{"n_kv_head": 6, "tie_embeddings": true, "parallel_block": false, "init": "normal", "init_std_o": 0.00638, "init_mimetic": 0.7, "optimizer": "soap_variant", "steps": 2887}
Each number is 500 + 40 x the weight over its row's rms, rounded and kept within 0 to 999. Layers, rows and columns count from 0. Numbers have three digits each. The size before them is the row's rms in percent of the matrix's.

# down: layer 8 MLP down (transposed), 768x192, rms 0.163, rows 451-497, columns 0-63
# up: layer 8 MLP up, 768x192, rms 0.163, rows 452-497, columns 0-63
down451 109:502512534478507464511461484463603531561495504468556532548472477488573531485483526487462514545494509497505482561479369441495618531471450489517515418549466521528504509543468439526500495418539493
up452 103:519569449483434503424486483417494524460547585452536519536544491489521470543425489517452533461540450499467525549395458487519452495559500510448448519432539546449491485510557558499498474570481503
down452 102:496462503493492598511476515476519495540473458456486552518514647447445555507534527590525466547539466492504485534552485511475504474411477483534542516502487512481496547469509449525509534456555494
up453 095:472556498448535519482429533471504530445452473553467441508517496478512383458483569551544493442446511478481549494475474463443516508484546533589547459515485534435508486529528501552547549439518491
down453 101:496512531464498481465453529480505482471459533502574521512568517503520499510495479583519478510535522573554471534487506534436437545463516469487417523470552450470474443530522551462469486472473526
up454 102:449475437536540529531406500510525458547542503465480445415461522537514453528499519490500415449508478531477574504493507483515491513523481530514446429529550463432468498496564527482497495490422526
down454 114:504495457437464531439538493564474486485521447489444531526494516513494472475450455498513478540446490531500445503506568471500509533626553591391519578553497517521462480522535513408497453504509525
up455 108:525454496452418531516504490497526499496554540442517466549470520511447452519461473492446491527448523565422522483508447509528508553503454467529470539520538472528471530498496569575524569468512487
down455 099:442518513490438597577549519560555561481409485547491504522501503509443579532551423459452571482488585472515469513530456478486511575453486554448473532512457474395466444447482470512511533515536499
up456 117:481488577495410532466527446505545445552446479502464558548468487546451485452505461531538385456452574492390490522522458586529524508534538464553483511484515500488472496491560553546547507553497441
down456 106:448561503517451466485448483480470489539504499482554503450465494512451483512589621474537504568543544559441533532500549485545497574436505468463475515503483534549470412541509539469583449513507501
up457 092:489501543459425498435474506521463553539464483459448533552487471495526569533493489529548544451501515506556529518447483582400472509491500548497416430470503519498519477518436560525520490528505482
down457 095:461481495465474490481492514541524496481553494550555503474459497508537469501567539489524435558488438561583438524526532497557559477457489480500584534535445480457549506484431523481493564418570540
up458 094:508514462509494513496461505473525460407539448529387524543466513502515466475484454442429525512521493545563503567491537496504510512480486440570467531466506468516540538539490545498465496570485461
down458 087:524494486497493489519497555427495516465512456502577499490553482468486541439448523480509481554500551503509489514497516552498452523514508454524414556536492468511421499486518573511550572508513496
up459 095:594548465442428492498461512507531618532534481466544426537424499495529534527475532452504507519434513516509417537541461522564457527466507427470475426541445547497537511506507493482496552474441469
down459 086:476473520437567410459459523471515502463476502510526528515615459504384511487447452497621423469498477534490499461533533507507545496523548596478532516513443505500493527582523524474485538471451561
up460 103:555565489525540537451453505460489533507559472481496423426516524480509485482477495511505538456492469588488495507541433476545456491508467485539519508568542487564430525469461425423485506519461440
down460 102:439409565492477464556544548549499497477531528517465538444497456466512514432579511465450500532558480445427518510507542503557465487459458459476499433476507499449474478563518528506486474530479529
up461 129:568519491523423448484522493480481515499570495522438478531508471466423571425576503515556587513470446527519519590498498496466411482485479509474454560477479519564493499500508528469491537468481484
down461 121:547484478465452445500550587488447435422565442492532410513569421549475620425479433530593494475497558478506536555461472508536460548464541597528471521514456492555531524424477569518473526509475451
up462 102:473462507451494487464512458524575559482505414500450504551541500573542537535459458566510524539536476493538440518456517505584504554564470540466530452466555471486494444475480488499417498488547493
down462 102:550524528494544438496533438499525531541517452471478546457552457518519486506490533366532480478511504461521526453463445511448443496540524536481475460506549461529524459472551530517480491485457520
up463 107:485414525510454467494518384454504451553446561460525497564519552505467490535485529525509511493500489509484529562492414443527506561501519525519480510519423462483472525512536451474518561547521483
down463 104:503558475512519514512504465510506557535509478555415499522498572475520507515433490563468548480534541474501437581519532467547507511560495467539461466473522507512433514436466491484476439416447534
up464 086:506493464526481544477454484481514530527498564477578472535486511502548515560423486526481562496495509531494510543531504440545461503471452484503480522502491476539504515523548499532545516473477535
down464 098:512485555494525475498492487502494401567474527525529566496490406495593481490518490535467601548499502561496511554523431479519540468440431486613516565512455464497509496499464557504523517542499571
up465 099:564515590535525578448525591525573545495487474459501489432521514563437493466495451476491562484455575519500505507570526521498486482463541507479558529409536418421502527518604549426561492485517421
down465 091:444444492420447471496510470547520467533463500487505516551493558480413501490445490494564544428545492514491524504503406479523505498545457498574466462573466521513512486472468531483481497500486476
up466 092:459547531464506512412542475475466423489493480488520578542567498510520492531408470512504460497486542539490463574552518469532501518500520495594538452491544531482496507434438547476496437510505500
down466 090:590467511485528520543527523495520458538497502471385480475528442513486459477490534434459487478491473504561404485463476515442504519499437451500458515529543513541550583558530498422571474528539507
up467 099:544522534485500430508560441565563458545505461505556495607488461533503594451479535479525492463517517499438436406585473555499468510556469553556476509505460495540488496504534525503556493480471564
down467 096:527515528526462461416476549538492526574465480544579479480559488492495466495470517509500444503447534567546492500486548523480452492529476544514443450568504448550451494554590507504592453499455535
up468 095:453528487512482490584531474556477441446483479534525472464526428471483558465476532486516527516553544483460551515564492508504576451514509653554559546561532498503429509543558443460471503520436496
down468 096:479437447550462521562525431433439506522524570495455444551541467546459459545556483510508520522443467493517502513573495503424492511428435424568389510543498518488453535476465515548463491488499505
up469 096:471530535545582531555530477517553468512518485514595557481537469467519509460568522483478575490504481518536446500491458481481504459523517476463481510529436518617527536495535494465557486539475525
down469 102:517472534493478487446372522523445508508504454524446439425461478452471543480455533501482506529571554454358473497467577430479521556466481527473501471520494496440420505569573529471520485538481612
up470 088:522499545480537468547511506527529502419465483470533474536506548464489479536494582522440518521461492485404536520552533570516484465539508499498561552518492465565553492513498455532476539520533539
down470 107:506505554514494394537506531542478466490537508529583456520513524469450518519452508484529482477504456559453476480560444498507509559451544519516520547481466522535515492511508432492404490433512486
up471 084:512506491540464560507484451562515536561489467495492458500443484461480469475447519491456495469545519512490536436475522488499544524602517516519465520494503417549463490518540516501480485563554542
down471 086:565462476485558455518437470573458573458472546585489506545487485531485587455500543484549547542419433514539476575567508491446521438413530522517492591453570489495518573465432559573492579485521527
up472 101:499482446445455504474476430488505520466518519492458501523514520479487544478493469476500530509490520598486535546514458461515398545515502524492555516538477533474520497504529502398524532502494473
down472 100:438520444559516420430507500537559480455440518569507518521464523480519499491428528463529550522558556491511526501540517476466419475489513427486534505481572491446495483494535465531454475443542413
up473 112:528517513482433536516462494492560431506508431480510529507440530523583507438489472575432469493482612528453487508470503499472467517489497478504475524534491572532519484514463469431578510540553521
down473 095:537511575441493529553522472518487522448507508488582496430508562431494501541520542435549474519531457474550452532427453511434534580512486491473619511480475495532447516500468466483544456519495467
up474 096:561462462547510534511593385464516536489438491511482466577450506428495527524543556507483531482432421555543503465565475455524480567504489482446533434527486529543549484532494489514451479488489480
down474 096:466492510531512445472518475468499457524485543464483423520562450504556528570555574549482489467463468536475514491534528578461593497474505504470453553515463440559510548473525421493530512497488507
up475 103:565488598459471426494513461555501524478456492484530473465507517555538465566563523460505449525473454545531554440462478549446439523454445423499489471570466531492466499514458521572478480490539487
down475 092:464406423528498604508481520491548501503467470551484518538465492474518489494505506515521544538389475443482475587522471473493420448478530509499469527427530521476518407543496481478480499521461534
up476 111:467512478514458381502496476509533552518507478488529551523522480518475479557413473454476505459476439466480476498594479538537540534534504491459485494550611511458471481503444483595488474477548583
down476 115:562476462493446559509550503561466479458487532510370534457499521491507470444571465482481510503500506569467443459564558564429494495528511512506491493492409518431537471548437562491581503502494495
up477 102:549381484478491543554447538497450535500462535526560553499496452539542549469492516482542475540477443457446519502515505493550478493540471446525513476452552567452526521478460485471499461463454436
down477 084:478510557481532505577448495539487502482440487440504533433434566450533506495551535516464446528494545537499478454576517440502521446489490583513491471495479501503518478610525466492481487515525558
up478 097:499492435477386446423488451520492489506568510532497505558464563474469470521512489529472525537478530505450559561501550432590492463474516481515465514499401511417399486511496537470557548459502491
down478 085:472486450554589459516516457514515503458543493490482467491568520422466573447463618551520510481547462508503531496477556546471480514439471515455569459468488493502536419548488518560476400490438501
up479 102:474506505465565546537494451479572513513429568548513518520537515493420484447525459520471494474522554479475533502536589510541511477482467472472531539556507473492512515504513515523471482470516475
down479 108:557511536545581500505493455570460557417470535476422509434540492524429494484510542505524528487518499491505513450515535535475547496495502528556530431467531468465532513533449468490503503468546480
up480 102:466479510483473456472460503433521426543478580442520485444487520485422430527470471539527493458541429459519530478504508475518526474499485520591443541488495522425535552461500517523448554578501488
down480 110:584503521476452436445506507480459430595485466509543489506543413510549568503524469423519525553474468549476514538499510494471498503437493558525540463508487500554532585497498478448493540520480502
up481 107:471490511452479571462550401439548532467541569471490560521507592546472481489501548512489472486490527498525571537462545427472475537468467480501478472538544484480526494516443527516495512524549503
down481 111:486513493482538435559566545595494533466444432520476491513497469477545533494599595421567510578519533514506480512456533528528536539459482489546545510576550452485465493458496482504539515473495500
up482 095:486500514429522474529514517514551483556529449558456505541503550494500536521518435475528456481585454494438453487537516537458532571508568542473473506569495528412548556433556503525488554517568520
down482 106:487488524479527579457537523534496456421480499430450518487553513453517520517551427561518534549500474533515507503447469500505533547466471514495463482449572510516518487468538532445530467471496493
up483 100:531559415440458425499453485525495534480467503451472492470487505461521504557477528555493523443456536553486554535463507498519505481562532472491488536461486456502530545551571588558511477588472572
down483 100:511495435504486511528483501492532457486572528591512474531473499505438543448614472483534466470516560513473565442508581531471459503491501509500477495510523512548525522417486501457547417480434463
up484 101:468452463562475429484502445453506516508531570460598530486525506504524482502511531490513455513537461504480514510516545521459478441491440565536517511518440504423440484477550499524512533492495502
down484 110:557516543507495524453449525478524509525495479527543564457500522516429389477521552472526505489407452566506496516527510457432459512501517445464492558488521483446482490530505411497499502528510510
up485 110:509505512492560523498477510605479521497460480502540484491544493434467433509511455492563518511461512481496542515539579438488510556458549500525537511514509466452530509552538463495507468448443530
down485 106:464484471555549502476537450561563499525518445507495462455471507539481573515475513448453518466442493581462459464488551492528594484560536522492536556534530482536487466431466545538470477525455486
up486 102:501474483415505539465474480507454555489478518389499473539539499539524512523556527515491448543462496500539536440494427488469452532491521530539482476519509575470465485542567527485477466490522529
down486 105:477497455468472465549527555532540486488496456494459509512516523534517544518406441499461481509483467402520489529500436560508499537487537495519552554527519477423530545545483545472477497446518559
up487 107:500472551484499534438490426453513562434487437491451447506456433529436505509483585453500513592489438509488539530561423480483445483434499431478487465478502548425378501496502479501437495487492524
down487 092:516509558480489486582484391555472477530572476531426477543533499437494393546488439522455532511468439455474499578489557497456529489526558472540450519562587456536532471529552466531503548460490512
up488 109:493416455542492507479469568538521436485543434439474528474446476528490491552600472500505556483492531515554490427502503517492513532493520517433455463471497491533523534429547473433541466467549550
down488 109:583493478548506552498585439460465488506536476527561451509492417478466521562498472514527464531508501452474518529454530509485487491524450517541541561474489492516479544490418460553461510466403481
up489 101:496513537486418481453552522537523464452550523451490502511472524425455503499468481520485500498520535540542534450501522547381432532534561488538500486540509561503503483472521521474557503524509514
down489 092:516484501438514498588529476463498511560523503501489488556487468540498483472498509549521495467470495475527499577523465442530500586465423516487469503521543472556452514483508449534429485471460505
up490 116:478488513490502399498499465527518512499427428504481516565496556511564501468516496475519573521528556519456496549447502510561496546481430548498514529485518515490429462478473532491540466476556460
down490 101:518493537503519479473556471481534514516512553525442422432551497524486488491494502463435529485482514518477553563536501615474528550529508528513546616534540468535467489524457486410499572502547482
up491 087:523464561537524452518462525529429533560430519473463508524480402528465526520522501490427481507502501443511552526477547498468534607517494511494458470471478566592477576563467523467502524506489498
down491 088:449459445590559509460474519516444532542467502535504588505453526526540474468509516481538485508486487448514466479434528438552510505539537444537515594497486445510550504535481482514463530494540501
up492 109:513439454484525500512498524504530551489521441490513488559520516534576557501524482510478447485507517482497533429521400511529529514449464510489510474481474508578578479522540545534524401560596497
down492 101:540489540414409507554454470539490510516551484560502518488520486487449437523480564470515514595492498481496580508457503518476543545488428484541497450442489483514482449529530476502517551458507546
up493 101:513532492475531501522537518523508444506492475548443498501504481559466503469532463537460530543513491539528496517521561486500483565458569531517514563440586410458501519487537462475533451511479497
down493 096:530521488489446463449500473466467458522520485460541561611507506464460476555487489479489463503472468460547550438576545500488525496472501412580485525514424505517517489533458498433445491534505512
up494 108:463468568478515515513447515534537458470514574497437493473532469486509494414460452489428473488452509524548482497553480577482476519501491476488463501483544456460441511541511443436456484496490552
down494 103:597423453413484510514484444510465514485541472473488491557555554399529557551511519563539458534530512480480546490440532544422507456490480560536499521493439500584488589456543502472543442492516554
up495 106:444497506484504491529514494549474489563537483538536558530504527417526534479512472519466469550425475477496482566506501522520421474460476465429545507493506479517523549529519602435479410509550528
down495 102:515480515552507499545483506524615585495499525493525535530506474516492432524467512466465507437574440508507465494516507430464564491461554529472478437480510533553479526575542540516515482529433590
up496 084:499559462582456596488457519538557503573507432456527445492499475528458528526476469465460493500481518435537494524412494531531465494471493450517529440518453566546515497482549503495469471552444532
down496 080:469475486538490515481515566508555519542393523490543468550447519454529455506486533475553437515526448487521534444461515435607465498510448511533494427521428447482482453534493524524529533571497515
up497 101:504569470474482445517481559432450483450435482472481513527531464523492573526505562507510475526469510455447486560438474514531545530504513519459491538478485508538516501513512475557532527507458477
down497 105:517488458492508506521527518526499437574537485532428546450459608419490491499527560513537435599494462531509551559477452507538511490464527491509442533440513531562474497461428487529533492521497462